python train.py --num_hidden_layers=19 --hidden_size=384 --init_std_o=0.0 --warmup_steps=200 --train_tokens=467500000
Each number is 500 + 40 x the weight over its row's rms, rounded and kept within 0 to 999. Layers, rows and columns count from 0. Numbers have three digits each. The size before them is the row's rms in percent of the matrix's.

# layer 15 MLP up, 1536x384, rms 0.2, rows 1327-1399, columns 96-191
097:485504447542493473542466490539488452470513530594470545507539519508433523516480518442447444484495508501502495511550518466511476482501524519485472381425522535500504487520447482503483518443553486502574529482501487479545476453487541542625485532491529541529490555481521511558461512550490502584
087:417529528475516513497542544507522474442511490465480545406516542476488459474428452494549547522577493566554531450484489458478464524507527470502499533461472541495490492504461465478421491450492478535474478561549521524537537453428505473488519472465466451487471461518544491420502473450549517487
096:450542510530478533515485492531517543490500505496430490544523512524559534523527480524442463639526471486534486553395542463531456525585491527554464553416477491535456512455484582489488530553485518494538488525546509506518529521503503546512417478487451424508483473507528473554544489547506515498
098:509511514567501436507445567433486485527484538491501485504502513496524541535529448491494515474524521513426473501500462540493502532547539465484472565559457445498472519526495557460524491484459472471475453552499506513512422536497615535537508445506530500437541491450498514471465546515468511477
098:507467492504407526553518517453476504558469485448400495516549521410488511470470551464474488553552529452513529449549425489444469562485430495516546507502420498492521491555508507487500457560441480544542543515501477522437545517444490501420485531532469525541556594588564510552499499500509510491
100:449459491524437506468478417528495549441569553477487425471497434540560538463502503513518471484492481580571478484515537458451421521554531525496468474451522514475526555531501498499553499471487562489452450509462608524470523463525498483564421474523494450518511447493412482443522518491502509464
105:439462512483467507495478486455458571485562500483485475500458420525450466521535513434519512470502481447523473449573460532498537498459411500467536514510506484488516440483519471547512460496568472536509559470471499556496486519455465470495494422457487522512528547508497521523560473522496480426
101:513474483507528529457577489571535593522520488460536499520488519551521516452522469521510528429470431434476455558516522537528492527471496514468491459470505508570558487527455518437433526522526475488464469467465456509540485453485507431446452581515492549444503506482488518514434537539544454529
103:463523477458514424492551453520487447486461499509517487522614531443491437472518499564555514443526578451525437478511458442419541541518525521442533541441490476477467421538506468570543503552535589508501516560525494456550498623471543546523499441519466498483476526484471484501495485490537488510
105:481413511495533496540495533482502423456483465510473489552510424550571547445499419506507532513509552478494469494484500548522502489513513526457498470548541551531526500501534454499521506540504551479499507507513528572449498477415468490518527513511464551472429537492499478534506497520502489507
100:415436475501503456475532479538539514491470490519465447536525495472510482411550449551509460484566575511494539509581543448541486460524439498488463482504561506480425460487536527470543443480534505467493551534509491478535526497483487459499509470452482503562498570542544525426551531464488496466
099:424433414467533513587540560429455579448470516452556508510509500554491479431480578493503513487531549586523465467472479527457550519511481419477512509453529436474442501483532451506479483507530460502487483515528441585478481476503517445461564533480455490522486507549539473455472547502544486556
097:533538432537460544519503489454484435459453517555510559552491496448576495525542471458549558456461495510475449523454526499573582513508486598449468563549466448536514406473482512483470496488495479511543548482533447485524471447483571409507558398483476471485485527510527532404477471511483501537
103:598490463490497494532479475491468554537458514531478530419526453494485509473444436592587440451495579465467519539549455543509527488470533536485445546529475458463519515504465482509508532448542576480545449483541493578553508535477482482499535515533485472486454565449533539498456553503513550529
096:516569484452540505481511527515461459464531559498533506485524515479569482494506475436511468549567428506550534452474512483541488454435461451546457505494541440474452482484469581519518534495448536545538513548489494575463468455451458493515497539508506504540525464533506528454511528449484530413
098:470451466523511520522457484502466524465538476507514521474482466508472508504489500527431440587505525481507548509477554531536507568460487422469470566511565513501477544461511469502510493497438475495496422480481468505442540509462513479424536489487559482549503545525582421487529537490439516449
094:528494471505501504531519507501481486520525546526527499527509435567549447476514476464491508571501436506532542544487514495522525486587608524452524491545496490507478554454505554517436440508449448480475447507477510505509578529382511486472516517504530563451504466475523524443450526488481550480
105:525516542465524508506446437577529382527541575561488551513482500580487454516444528478495603459528508501460538483467561481435397471517565498399537501433497536531384516479543465431545480467457535444516496517502498555529437466507541499525441515486559515476525507503513460537452548558470493448
092:498439469547574471494446497528499534483595552500482440507556560524527446528511484445559513409559519555431455487538514473501474494465473387512548477557521560540479531521514451563495499495427462453478467481546507541512391529486543448472519499506490519489623495435536514495541438431475509506
100:488423540513523515513534471486544449479488503525520497553529523473496566438481505459526474470549431443489501484461555431432513507501517507512555533501574492450504447523516503440510479470520505518484461498474505487574475547574432422412524447479550485512455421553563502453576516526538555609
097:474511379468489494523474489505520493471490545486483509551530436426527520473496453427438566542603512514539536527504512444468528533539466506550474529441549456445556486556387505550459530484478537501523521501546460441510523442518527555496515578509529499477527461451515427442512510554495498461
093:498484462549488473566493450486550404427490446508498545493546533433554527465553556439446468431603514567479470598618477550507546548434456463531467476480412486510509450512396510488479503507456504565427522509508486509468530561506454546429437531415463551474497493489528501534400487563525509495
099:464463493558566503530402471531563534487485479496514486482517469489524542539464530537491570523573498533524541490561472497561472463471479457561563439437451484482495511467529524508480461493559521499454462515505518378489426501560536530409508478499534455488479527501474477541513464528420562455
103:498506462531518471523539475482465500462456456543472524500521510413539470554596512578466456480535483547526516560551495500429457474536494505527445537529500537498471536543481475499481552461553495540523505428577462503510506479495535486488515541557567506475457477424440454497565512545496442521
096:496439535509494520617529514478464427499541537494495523472526482431522524419463490432618576529470477457560583493451449493453442499593485547513589478465488477558513517447497527437487573477504483532542513467536504409517443511508520546534521455516460493538582336511513477534469530449483508503
102:496435544519499587474532569495560535530468550409516517432446490563497500462491559500498504494555572463523513564485502467513569544483456442479504445491472503533553484511538444448440471555591554546507515537481495529473539489537452524429567464397493550455512398562509552523510495513430501544
101:514529533541475506485510522487423459539521458513480451487482460531486516537494529481569530508481491512509556492509436433608554535526462537525495509453529455535597542563573485513536447518459511546422471536501533462538506500471498504487564525445534471451480495459552482516456446424500466508
097:526507468376467505425530446503517534557471463442491553507384490536498525442475582518554490478550523492529499521501532517533430499540519433496493502463497483552490463440483508467469544486528413472497473569470525527558489525531518488456488579497470509506498518570521407469583596494553492506
099:511572452503520452503459478482467440527512414482420479504502528549416452475492384576445484529487488497528421497520568519528496531496469452552524526515521498520417527662471537580531452499497520479514545446492494522447468489493514499462548555461452523584522453473515481509533540532550438546
100:472411478468525422504443529427445526549499446526486499448528557514462449500458451519549446548436420482432572493539474531488531502508447463524480427509451454533545551563541465554476505524436454481468554551543400506505522407494457538521491455478446479541514530491530523496568540543527470432
102:573518541546472524547502504460550427464524495514572456544528464421475438565536468507478486544436501438587522488438513486506545477479506485537441469470456502494483476501498527468505535506494458521476452526521492428534509608491487526569522502603532505514548499495500481521488522489482502537
103:463513483529473501478487472495542496603506479520477541565558519421525471465487500574527488595550421540551521500529543526490528484523483528480467542518539489480521549463411456510551498566510447581459476568574485561462549464528503502485482540533469432475485502517459478432556506556540542425
093:522504579595481440562496541527506574451476505624508551543550565522545408495545561469468443477473511524496528488551488584434441451470532525491479518485470571502517543571502468482517478529522513481491531526566549522459496561495568522558470489554479485499558467511424478508479453508533536491
106:546499461502468490528529510511523475475551507402454522450486545425440544502547484531479503475532503447477529438444535553538518548530511573543470451398440497433591434425501456459465504575483459472486504450517522541449514476530495491532539455476517494547494516477455493596432477480522506612
108:549500503478503514464527508396495494481542515488487537471491502539565457494515511480565454519475467533548538556545437526497518448444562479542536488501459543555436497398506548494425521522512424522543495510557569571443468525490502530488531419540466467534458450580519466503506504442505478431
092:388581532484542541473489447431468477536504513506537648551445495573472468526491592515553457553509419461560495481491517503580482514597404514478534512581500565512525511479534563501539520521495533551476470518462569528506461502482536479481547472453515457428456529554523533470478464515554517532
094:582398515571461487508479436570548481480481522477423593450507490499434551476520507523519486495452489511472504504523431548524531516561484610471451540562522517492507504495527513579552501505495531485470501488521510540512526518536517477509467439501563532521544469486494508471464517463457466566
096:494437449504482523494446564513478506504506477577463498499481537469535544515537496494514562460462572557538526482538472484503466492454496492443554482498447539483523461465484550481494537466483528522487447410537438535483504550469552516472554505565509446506461564474530453531552424517477472442
093:570528464530491465452529493433581483553521501451556608483439466552504499456485464501498461425508483561484413527489547515496473529430527475445495502517516454535482563446518519519481504501554495538504491505478444536536496423527406534529433514496537562528433529504426456494516503609539452485
096:467517442543459500464460572553540532511460467457579540485519508507474527537444535474502522505600569557546507512452429516480533452470439524454478492483576525502496435541559433497538453506506559476537494520452523477470500549495585466501498513500487474494473439483498444432474443479463540482
100:545534485466510517418529545504572509564467504510391580499505542482522484473577599492495476500456656431532511485505451493491517503423511538562499496446503539532521429489484542476548475400436537421531485539449517524503521490491493510531465466480532419517484478450470501416487509520575522499
103:577537489473477523434514480449477560485499516542488491502495487496472544500549494449421612501580519540509475517522481506493600537487530535496532484468422475447486571423551508487465491492512489515462472510502498437505521482494532499467550460532519486530515430480457532556560574525569520520
096:436483495614567445495523509500561523503397486494485552460448490479511503525482490518448491469510539511542608474495509506515434526529502521546469464533453489483458504482523445464483489530462542474521466402517450538435525465496511567590580537517491534504480554531493444534496503569524537564
100:594470511514565476490549543519463534527597518477514524461599520533482502562470470513482583431492422535517482516569508482572538466475555519502491395514538526450504526453517493466531513496501441532585472505517499556449517436477478505524479473519496519511525584504504560459582524434455546481
094:452494523561470467516529452461477439558475440487529463511514561539478494423471416545426569511519511604544534514488456447423521518470556570559476503484502548537453454567504530490551517507449456426544541497522523505443460479490533562496502500470539529441484491569480440542464516531446401462
102:475556559382437553555547541508494546500523488502526462462443527460554500467459502489518430550553484558455438506415594415463441513454568481571564528461453481535509537450521553488506504476491471537541449514523487550507541461512470474494539495481555443477435496558499595551450519443530493420
094:503514621499529417435476506510466454487504484483537476477555434522404534462505497453481529479563564472506589456477565511372519548479433510473531500538482486495465499471494406477514474469469536526467489481532563477504515502477563449481520521486513512503393547523540510541513543488463463579
097:601574478531547446513479465439501524548554480595453490528490507504568556474422584430504538515503532511465475574567490463487471519442488509487490476498500542549561460528477499547555516470509505568541498449490535476527486557515464463458512499474444384489575532528496516469499514472442493528
103:474458464522522476543493426471505461549461552490531513501528463464434473510588487571455474447530498516485522447450496544550474497434474502528441531454421464436458424499508475501502543479487522498492506524465430473524412532566500526496573552356494481476483540606516497513502447542422475478
104:559424464495503577502514488371512491437519501525600523521528501452479556530479557453494518457425454461555575492486519557446575529564543443535466492544503452576490521483566453577517485481518558547565584467507463533577538546475484470495520536515574458456564560492530505471395462476529521509
097:498550567442514504524512520531418488377402385543500446458480507542540497503473462489559504519474538529531503532505520600500500548510514486486533486479537514567458494533498481496492499510474486469482522521450454517457569502513454519500509457538590474523445485465510543497528527517564461532
103:513535455474478469497490536498513507557477501541448585510528524550527534518456455521508548455519514454605515514492517458494498448495549397473508501528546539489446543545539399488544520573523518473530437526473531521527478491561523553482525492482480523455511469540527513509427459515509544487
102:503491425502494506489435516386510492476490472511533557500450525507490465532556454520558491475449485583518518401537484490507408442522510558477512553501543480466455438431458513454441502465503512448479460506568452497510526517487549353537538519517520489464508427522592493474528493546565490490
099:478480455507471467499437518499484499450538435513506433527480504511630417464506458517491503468566474561520522491507419513503517504471554546461544445568484452528560449403524508544594469524498551479547457503546499544458496456547486557487526504504459539554500499526430491476542519500493497483
103:491546480539500542592544494483495485432468506532458496472428517496513506451442492496481553498477462464487483549485468517508516602484499510497520434514458483476586461505511449510463431534573525528501584521477488451471537519524535541543458487476469523515542521567491518470476536537407506513
091:443530524506563458558507480510540410444533502528490430552471504493525518508532540548503501465456617510519458531492463495513443496542501507513442540443498486516473522481541488483424554501488473547487580471518504528450497508473546494502576510472546458509523509422537491488490515558466446474
097:469485488432490510485500503516434446513445614460463526466559578572545491426500514513525428537532545470480567506431512502513502437476521488479530514507442517542560484479500545510445476522535564533473453539473556464485503441543505522453503499521534526498448480490443474446470476512565508449
099:512453471450571454497481475475594482443508540478494532468494564513491488417438478477491527435594512587520487579494464546543484493450449538482533483439531473484562542511507486412457493558469511447584498526515551466434486488459490465461525455555517485541539498460473589530471431470483539473
101:469528495471501548431548507449525452519514490463552508495580500513425490479428541467518495550586538542448489523493488590475512501512503376511531520495559533559439523488458525460444494518480538553396488510527500576523501471509460508496448485510490508527484456486442474519511551548464570510
103:561483540492516478387594506463474566527453510542500460524522485546489485544539545461392512490490501492529484414543499503511465459497496492465523538445506560527530530495502548566463504456546464518510455529541514508542487513484506513447493498483496504539485494505543619504527517520426522564
101:504443534459541563518470517514474516491522495555462445441508511476476512487430524424561522545474513446477407465452512465417513552483503525513523519489428452489502469524533588504465474491494502565596445419556507480535412487447503489458541487574479455464435539455517503500486445505539496483
096:495445510442496456571499455541539445464571532519495497513501423478525511502580540508517555553448480545393473494455535537549541549459504519511483523510533470473472479495533561479515566521514480501549430371508445487476526484493492484520476512515518422443523500431490534523502508485491460538
102:508499476427476487508458495435537557482480501510439556500430579531436530490518569488492465470430504532473506464555596564453416539544496437497529472489533541533497519461519530515438494486487500503470492501476471626592489467461497487570502563463479524584504481465412443555539528435493540415
100:520493467484477553497537527470482565484494576471446601498450486562504529508566449455464527480545446474495488464478474528517490532491463479497508544430581553498485413482469521417514520587573539476490477556453560453470531465498529489548502470475545576429525533500456456461482525472444559520
091:496476477493495401525523572417485497492490455535525538519508560517549481449516519518484497535520459537414591551511543485540490554512469482406554517507562421448498512485548485465523503532531539490492455510531526528457457464534538470530505449533499496497494495384477526455530485480506531520
100:599481462456489544524516486477476473492512485507509523463501526466427477464452430444482535490461472466519494520528540465489533549501512477519515473501429549559500444526522423527544484452438503472510427508507485511477390495525574518468515512507499497531484455522444468464463440480518542542
092:534467540411469510531508549505487590501427529487485464441491425443438528441544519546534493565548491509494508524507532425451511470474422465463519521454396465495506491428541491496522518550556501523481455509522495469511462461554508444455528525493504520574552457485467488513450489521546512495
105:525496501464496550522471435479539505518549568520562529527455460423582561424510465508488514494539528572553539513571488450493480464486481492430483455469464561445457497525534514450486519508525473507527503501478520549454478505532477532457507504563512516532528460478456464501470567474522503477
099:503511531468508497532480450519524463490512436532491424514487494456461533537500573473466532527484449560561626497507594463545511427466454562471471504524497565550599506539550505501405502545492468587478531495516577469528494557418601486478443535545510485512508460447546518483464568548493460529
105:503546517533520550525437542512566452452504466487477505584501501503595590506556492455422559491595494497555513438472467499495476465468515507545489478517475515576553502446470533515480498510565483531474454514496523555461569494538466433541496497472463502524513504464504575425535486460482508477
099:487542526579463495495461512455505466472467513521482476558459447443523468493480502560466477410484506506484509521550581560561542538451507536513516539474460462480526450490545544457486475465497554550495524446548499509533457422451432516544514519440445514488527495417428511477484476479468523534
101:523410475541509478518533459525522528509455563454506548452504523456522471558512459435512512454478503450495473539530481515551547458416503514500524504496515450555492471496479513488453519485457446549510455472483529519479492461544572475425479497488544533492523398488542574549464505554522509587
102:563554483514497475490459503535514501502493472529409481553457504515508513488479488508578475502494489477490458519481478512540524527532501523467523487559564521526448469468485550546494509485546411503516509549524450536474403516491523424514508479491505491511498460471460524545424550464583549456
# layer 15 MLP down (transposed), 1536x384, rms 0.212, rows 1327-1398, columns 96-191
099:509556460509507510480437532553501507528484486486517512444529543575478504571501443564492574435515478490558491534515485459520555423473475454516449488541521482507411513553479473501537580416540466550466484497498483487467479459516550426476478508470601502480499513537535594531452579461492456508
093:529520550496522471510506494390505522488449505602493485437474579412490483437528492522502481445537513540524483493464493534526537422455462466533454527517510467463470479521471448514460479483518553557515503522523437527563515410493542470517524472422437508473548487544528552584423481498457485517
097:536471518493480420510494452448506429564472495487521478534492515540477448504542471507487552471506519521533553511531455491540526510478503524484516436482527553486549465501428513493528557471615501554519527467451407475462494535472423505480544523571553541483481510506418521492551556471448461508
095:461550460440479499566486524497439470486517575529524517498584569614524561510519455470500462493523524524441415548437500491455530500484466513482491546552546481510516464476496467400512479537456571593490511480497562516459511501487432544445543517486555440482542465481444506458422488489461524459
098:537539501469496476512491573526508421495433495485429504509474505492532475526506528460525520585529503493472526509450481568499482501518467501527473449539507497490500492520465504502478455517524551476408489516475494479525506459542534517494579486458458498537538483457550497462412517564526445534
098:523532491585468563450559503522524523502466457560501507488526523499545490448483488543465497475508527448503530481512547478499490498508584456522490495464594490443419388587548477488490477446527573506473537520498500550479445486482575450428514527427431487488538491495471460532538468494521479567
101:529475454509506453452524589561434496516513491457501513487496535464510533518502461573532468549549492549515469456458466522569469581470552485554491471551502484487522506431518441609456485615453503479570546441475539561446514520532513542507479540547554441434547461509502555448590580466490517428
101:542443512454546553445531478532474491489518526467540485503607551518492436443511492517464435495493502498480565503498360526515502550447475494496519537570531482516491492475437534526528504486442519495377462524488484537550487516513557515475485503459466535460470512552514564561430415543512459537
104:519501485506487545532543517511434541484527498487505528500450489472467494558541516471476418543566491505525559537489484491560507500534440612472441422496495469513491561538538525500434503500504478464533535463548543515469482521588471422513459533508515501454548496524492526463589463445558456474
102:457508498531570556519485365538478458448470519434499503492456490462533535512504583439496482497585529494558532502534448522534517482518518520579562466534527556454455532529497472555511457533509514476517509552487545513491469460453492499464433558453472582516531495502491567423504540468402528495
103:454522554466505538443532476556487485456459507482485476566471456493504475455447471468536515464451554518563563539509459487541559560455488472557472466568525499558474486471499445459425498500558475515453489583489467521457464440521483422482525543526529476508460611535514508507455541507526515522
099:457459581445520507544491491551459530400522485456540461450456575563521479460475492453459581493437477563469534507513497508545449514517517526506489536520517449520548559530417540568520595517453557536495493502498455535495507509532487492426466530500490455508464499498469533499488515579445465467
101:417497448500499497508506510476579512505540510484545494511525489456469449584469498475471535422560501434529489512573450476480588473459474470498470438561524562526576483481470454521517513503505507467513469569525442518509587559569482496480474503589505513492443495501506466506532524476525437493
092:481511444481502484482460561551537432469541473408525496572509486456548499464504511493481513533510395513524522524507488485544543489482485472584409484489531530493547412496521530509531535580470451508505462525482565504460538522484505476475472452524499523541500409532532451526501489480601499553
094:476462426445514519473510468459532488526518561479527511609472475531506466483545549518498462473527460569493477484530470563496531512458492512494516504409568530519493496541554500571410577502479453565497471479516447485456520517537481451494540531538569529547487497501514531497502552470440505491
096:487452465506556479556448533406545472474587502555516530486510541470504499473503463506474503521522514515544481552521482465464493480443541516518613456488445522448470471470528514454522466548448516467470469490536465517546463482504535463451493523510508472548488385511486483538512498620472457517
107:518555484568537524487544446495579491450545585523452571476502492490480455521483456493560482529512455436471513425562462525506488488476566524412430445509465459481483468475522477570467498526498509468472546455481464532458473435439453503533504455477473437478561492474563527551534477433447472455
095:481515518496489546443482492513553513534510438480477531501563506575440487528459513505478496408535415433475476474496470504551446426508481549533517507494456432513487465545533535472499447474461513488552520562561512482579499420556561543484491440534590461474526517459524483452466503459509426560
093:489460509504500464537522505452479568529504456524529489461496521481555507544526408505464487500532481487573493476468567506535517527520493464553565503574523518458578537518548555555524534530523438460493559563530421493543456490551542512463433425578456418584546465518471527420519484504543562561
090:429491506481515487522442602452455426530491488479512495497494489477488545531556582555543457526505512537520560457528513655391506494476469501461437477498513524500508567433507514474586466526440443513481558516576552620497488540516471563419553483508546523546432556463435548467505507501495462486
102:543521511429513470519517491545463504518475545542506486450467471496541579484460508518521469489449438496524404493466563533469512544464551452555600485405527533548581482525457539489532549488498467478499500523490508551494471462522515501444521535495517460601542492436534443494507499432466533536
096:472534459493539489493508437454469550499500477496527513536570476441484532519500446526514528506491539516500504506516558482568481510436532449547440536513492519567488536598523469499519477543527432500433478495588567512545457503496513515449395447478510531477483534512552452496405395506454521497
100:469415481472520572523490530496465500416515508471468517572477473462475490478502462536480488526463465546451412492392515486519491442470611435434388488519479540415502456488474458580454527467479462497507496452567496530458540534480463503501462503465494471589498496461518504586507426548548491485
105:533498433428513515590489508470516505492503440462506545483511464502506561506539530554464505503510483468524504474468544486495495471444532488453426495552521521509535440557519486503595573533474499501571531505548499504514520455452470558530532563496512539521543467504459523485478551513518485454
094:512495467513469566509523463451535505479516537468410541462496496450531499459417509486453521504498489506502534475525493457468508519578445534462430519596552482490481559492493536489516444561512517509533392485479541501533527511545489528497483488497514492523568488407495519435448544458547462504
109:474534424372459401500498519496451424500493501577525532510420561503572611497589452577505458567559468516485541449539491490433472522537552472519531513512469535566532541507495411472562473490532437536516478515456500530494517467460495459468507417450524525526469534444432495514492533492459460489
102:468554571511535523515522585486445543503453491534507507505483524456465529539534558500476508592407454537470495443484558489518472494544552584522520468477461558494584449515562487462527598438480465506468561502526503568493478494522506475504486510552478542490556505518499521469523581513491528539
102:533500473461469462493451547500502540480457491546560489563485507449507510536478447587530523501460433507497517543534533490574542484498584554456530457462467526540487510529554486498485504549520511499537514491491467539554431532474525480476537508448548468494452531468529471530526446518455532513
096:510460482536463479434473544481428467443521502509459484476472592483539519518373589514493527486551512540393506484510528517544519458519527498508538586522507551468528451503459552426479570521527514455539487468486531498501488494522533494478539503478453477463526445469499533529519499551490481509
101:426479521567474516536537539510550540518525434492514562557599480499517526533503441515500550473482474539522531517505518493556431448499535513602587475440528457512515509551481506523524548529549467528509463564582476530496522589533489462504486503441499518525511485461478492562473424449513493496
093:377443476576548531529480422467506449467476535546529501463558568480472453519476491535494515542545437488559526538534474513442549503508483518441465543515489520512469507506469555536508526471505442530495489493457540557487480512462514531502507461525485443543495459504492557513505557525461545443
100:566538546458559551482468442474515453533496512473513499560433531379542437545518506484509489479543450490522540560485548495497476508464509507480497540470523504490497503527506524534530472488491501580493479524583538499517554515468407522501508458503517554499481566473477507417532510562577553533
094:519467506497534487531488516474466447491584536459515532508477565509456481560487507541519527491509484487540467518526466515477534546462435523516491423565551557542468511551476560488497443524499517543456520543507500427555497493512504444507517532505579472572505473499454484462455501554472436494
110:500502561544486494525533474507518453504502555519438444536509449490556546451505435512537525522529459501499515534497551504540478566439561459489552515508496432449440448491476539485469546425470544503483560379527522493528576471481542505528491445401487523467495495487465511577529529487403481528
098:511465553476535471497570567532539522455438464489498454510543482561489519521510573522476523471553502562485492468528605413459542489489554505516482523473463411545416537494532436424509500504516434478400496508561467485502569513513536516526446534475457459510547504450512528514506456508461511508
090:398482467447535501463532493510523478487509498527480571486445516538509473440507501507530463464464554553483485480490551394529519492462537438489515447479546458508508500495480504547390501436561507437494463468510480517491473558452461409450491513415548501529510484473466438561529430526536557532
099:482521493443507521428495465543549520471449546496561463413475522449460478437454436518467438492525562530458512495502477515472500486507514459533551561484494499504520516505482498532515480602454513485534469479467422468482520484490542512513490563490533528565519457491539496538512455522500516490
098:465431472490502466493472513534515548446477469497520607545486496468482491545564565524468534451455434537429463485408539557544471472493513476506503466532511527503505458486502454516516475470505460433488558466536411488472486496495510496464490483497471484511532559520512488471538462449471560537
088:459516497546508534523534440491468502538525527554453503530548476484534524475517460520466503520565562508489475515499513518521520562498555443534496468488598524465506505546461489562456632525551490440509512501548474486488551534488437471520516384446452484502468484546546500464512549504519512458
096:518549537492560538478545564526463568501461472465567496508494447626526508501477469507506498590549515557521510513497496529438527510483468497570438512486499496508511449436497489539541506489487397595461443524509528534472513516501532516501556566523490529512468492490500442497440497401542503483
100:558477449467571428486470521461481567472471521504516505440441502524533579427524503475548467519532494490551487503483483490506492462453517506535644419405514533491504461508519456524526553498533434470501445517537546510508429434464463496539493471451471456516488500454447470453492510480485461533
097:503519535501501515443471489437497501585511546511511553478519604511527604559466538516511548606471489462543483480492521483493473554503521567524544541528485498476508494498567487483452519514463481481506530462450447480488502496454543570482571423399541517544524478546452523530519453468551499539
101:584511468467438549463482536464445514517509530351531537500443558526508488483498495494545522543488521444487534460459494538540484578453518543527473571449486523449557453470585543516482510490460507592512523500494525436495544503548418513536495491525439433493500507536627506524421555494473520460
104:508487449521480554589498492527452605587474517533470537526544516429511528517528591459450545492472584582553506458446565477524506466557508464505505536481493494497510488575551459514437482468454515524510528516554566573495492486499479512489479536491516524488503481423399524492505415487477449433
093:494487461584567546462601476441526554486488452498404517528505581430589452495448489530500516494483510485457502527406496521530505511475549428534525514476510454426524514516506507536509487478507536488513512445536551417517510472494509501443450492498440512501525482562520507556517502530444423490
094:483610455439536468461501485508484496504488525509521500472557508479478477536470572508544436458518478448556500544505477541527476538460454492527506520492518588606515485459517438471436453489462482451476501467466512525499532460454493533480484511475518527516394492489492448558583565493481432499
092:533519567513489475554443510510543526516469497514551552500537421509520565531476410510409472487510549493499443470455516407534432553437492535493489483483492519518479412403599461541495534560431470510513479536524521548449509555481454453450561472456508470529495592531498498482568453506486497566
092:464426541450493473456547460464524479526573496471488528497514553546514498539487496469542492474452498497450453528451491473476431421447515526507490511504576518482482496484474436469408559550488468501490566515532496461509453494523511472477465492520500428504465439509475539529542529525485474595
102:503448497481601508492497484492495465526517567437489504577446585491493531500480501570548494463488548544458512423481511487444532496551475482483459515529480517536436488507583500523469478425541414546538532479544479527538587516409506500497503481499498502508510603525531479474521565546489469409
098:507523554499490598481561556529446480502489435500542535547527522510502524488530527519455478484567479499468513530436473517450441542394456468497556527420499484523490528505589465570493530453476471484562538510429551500512519520465508445522506549550463525539503490505584423467532493525504516499
101:505477455505405436474579388485501437464418462505492498467568605486514549472533524510412490502472424481546506491484515536561531488498536533518474538496531519445457507510583439503455484532417499526519489523496514517495531428553510526476497505476522517487494412482468427470501569512539596494
099:542494432509472451573599481502442471536503433531488536607481527486515491536451501536545480545479501451502530540479515422547503491492441478531575603471503547524445491506492472514465493581434515551507426515478484460531496521455455565539508489538445522533489531482511494558479493492482432507
104:516532489452516470570481405486507479541517524493528530493527552526491489493482499415582512510417452559463519518499541474584537506536544435492542539416498556532461498529530557525534501573481527561502473473510473496491532446555534386476502560514513499514568515502418584487499534541495520439
097:513478547413572535503497512441499472479489554495450498480461522530566515511542515471510525503519512558510516470474530534479473467500549529528514483416548484462503493504494495529459486441488498489530470551533447534473561534497500502439424509447546515463515536499473536477445456535444545498
100:479585512478540450551554518571509487484552509422506552518581523534531533475503524559472497543574451439504472480452484473503432546512511476505492437557526560450461420608503581514524472537497538457482472472499520577585503454544572453463503532499484497485481509532525466551508564534501531519
090:502537519488562586532522505478511493546476482485562565492512529503559412569472424513464549581472513545505533430457517576489538522459502516437513582548511481512387455542456500441520555478505478518445546527491540554500474476543470533528549371579484466488483523422469481570524475577466472490
098:465566486521514510542470458515511538486517472438494467456461526476472468470475502408484615487522556554484513520518474568540541477497511437475476469487467517513488546521463496467487519500467436448517551550528488463496557525538422472592509570512509488531484505423495561552543596522549520499
092:477484467540493526470483532496536494498421505541443451479518497490506417481485583559492444466547493555494450537490526517493424496500471521501500560526501459424532477461514505489625486463435495509515546512490580556514490481519565548479432475507467502554558505491497486506557473559540530513
100:520483489550501515470498542499441513549454514470523507566444479592486492517432468558551471553482421516605511535520442548527509521546483448488528566480547494547502471456536464472489518534497510481531412473516542526483403453551531527547559520477507468472546501529510550484481503532524449507
103:492488603476497562518458405503500550537450513525499466537414497503475480482413497556505509454455490508473478443445459539513502550501532533548504462480452426496520517447459602487526513488452527507492476564420515446503538436475492440511490508475492587425421513540494561539497481478523540489
097:440500458420548542563516549502483512486482479419551445428502394440449465498478431524496523405523539492487479544491512519478414530472538493539524583478538467529558554501498533509491465423427477497528500518480531427490479459542502445421509550484462548482493564523525473463479524526491534505
095:505535565548454459518508560554514474451491502454532565530422456500545537509471484555529453535465511509487492511435506508509463452483438514453438539470522572521523494493482458451515541496510452499527487532464498604474507472477560496511537543525464449545477475569508499516447477454540536441
111:509521527503518493497520495478493497533505579444497426522478421429485503508526479492470513588524449507495458504533560466513461452509536440449497479509372538471541446508473559496527520459492492456451533542551533530519489421494501477536476552514500556457534546531471499466463454510542508500
102:497441497493450525502459558501491531542494541511485498452509508527487453518527484544558501502470423525527516509485534577513528515490502469534504533492513492549441503512509513481564527596537513478496504511434508552527529533548584441541536442494448481501429458458478525398434438533517530548
095:535454568555565483535475508454395493465486469506520505505485443448395484502525528440491488519511374466453522489490512520536462494466466560447587489493525498526538509497500513494510560513486575469445500512544479482505502451543478502528575448506549536420512479511532462467461509542524514480
105:453588469519460584548473515428454464511471485583501475524457661439460548514477420528493476550463496432446521562505489539483534508538497432540585453504417499414528613486560516483531511468564476545512476508523514519541496521528531508494477524585508476473477507537479521538505575496470530516
100:398486500468466371444489500509521461524495452544516497441525536484479455456554516562476473516532459517460478509518473509487495492527492472472559502485491513485472487478559505488520549523444494467493544463539450504512481489489504506524480484528501442518418570554472487461462506463503557509
097:454440484461516438500554487500581444550494507499489527531480462468504487549538539507544466516532496558470501541548486508470482494546481487458520478435484562500480501516499487449458538447477514429473478543519500567478451487561508424488518581542476496533497510494551508500510517506520494509
101:450561466530524510516517465615525518515465507478455483480523563403493592555530559412459452557530519507563485411505480415562463475455425489488483534618527507551466485488452461434476474511511492528481484481489424477503543508476518551482506505465501563520482494470432410530480484472543500473
105:538442437564491553513422524507529481508526441478526514539588544484507487479515540413519552555500479443559510555521507448499497503509504505477538533449565539470458517507480522536468540541447517517462441543535459559548455493581514517455533489564498512543475474508498450542486514492491524431
099:425499456441504355508532521523450426512477554520458507525511437517543528460518510451449597421537500529544565431539467558498546498530482442430487537484521499538502525487489478503526506564523533454545509514515489450492461555522524520578578556421543508522458460535479493536559530512434464469
093:462379533470545485551555471585462563456430449529534470496490491537436467507542452468563535568508487552396491485493481509443496493494513499508532476485472530486444554419401533489522499448485478551495514451415460513526401503476440509492540466469494525466432483441490413520552487479488474418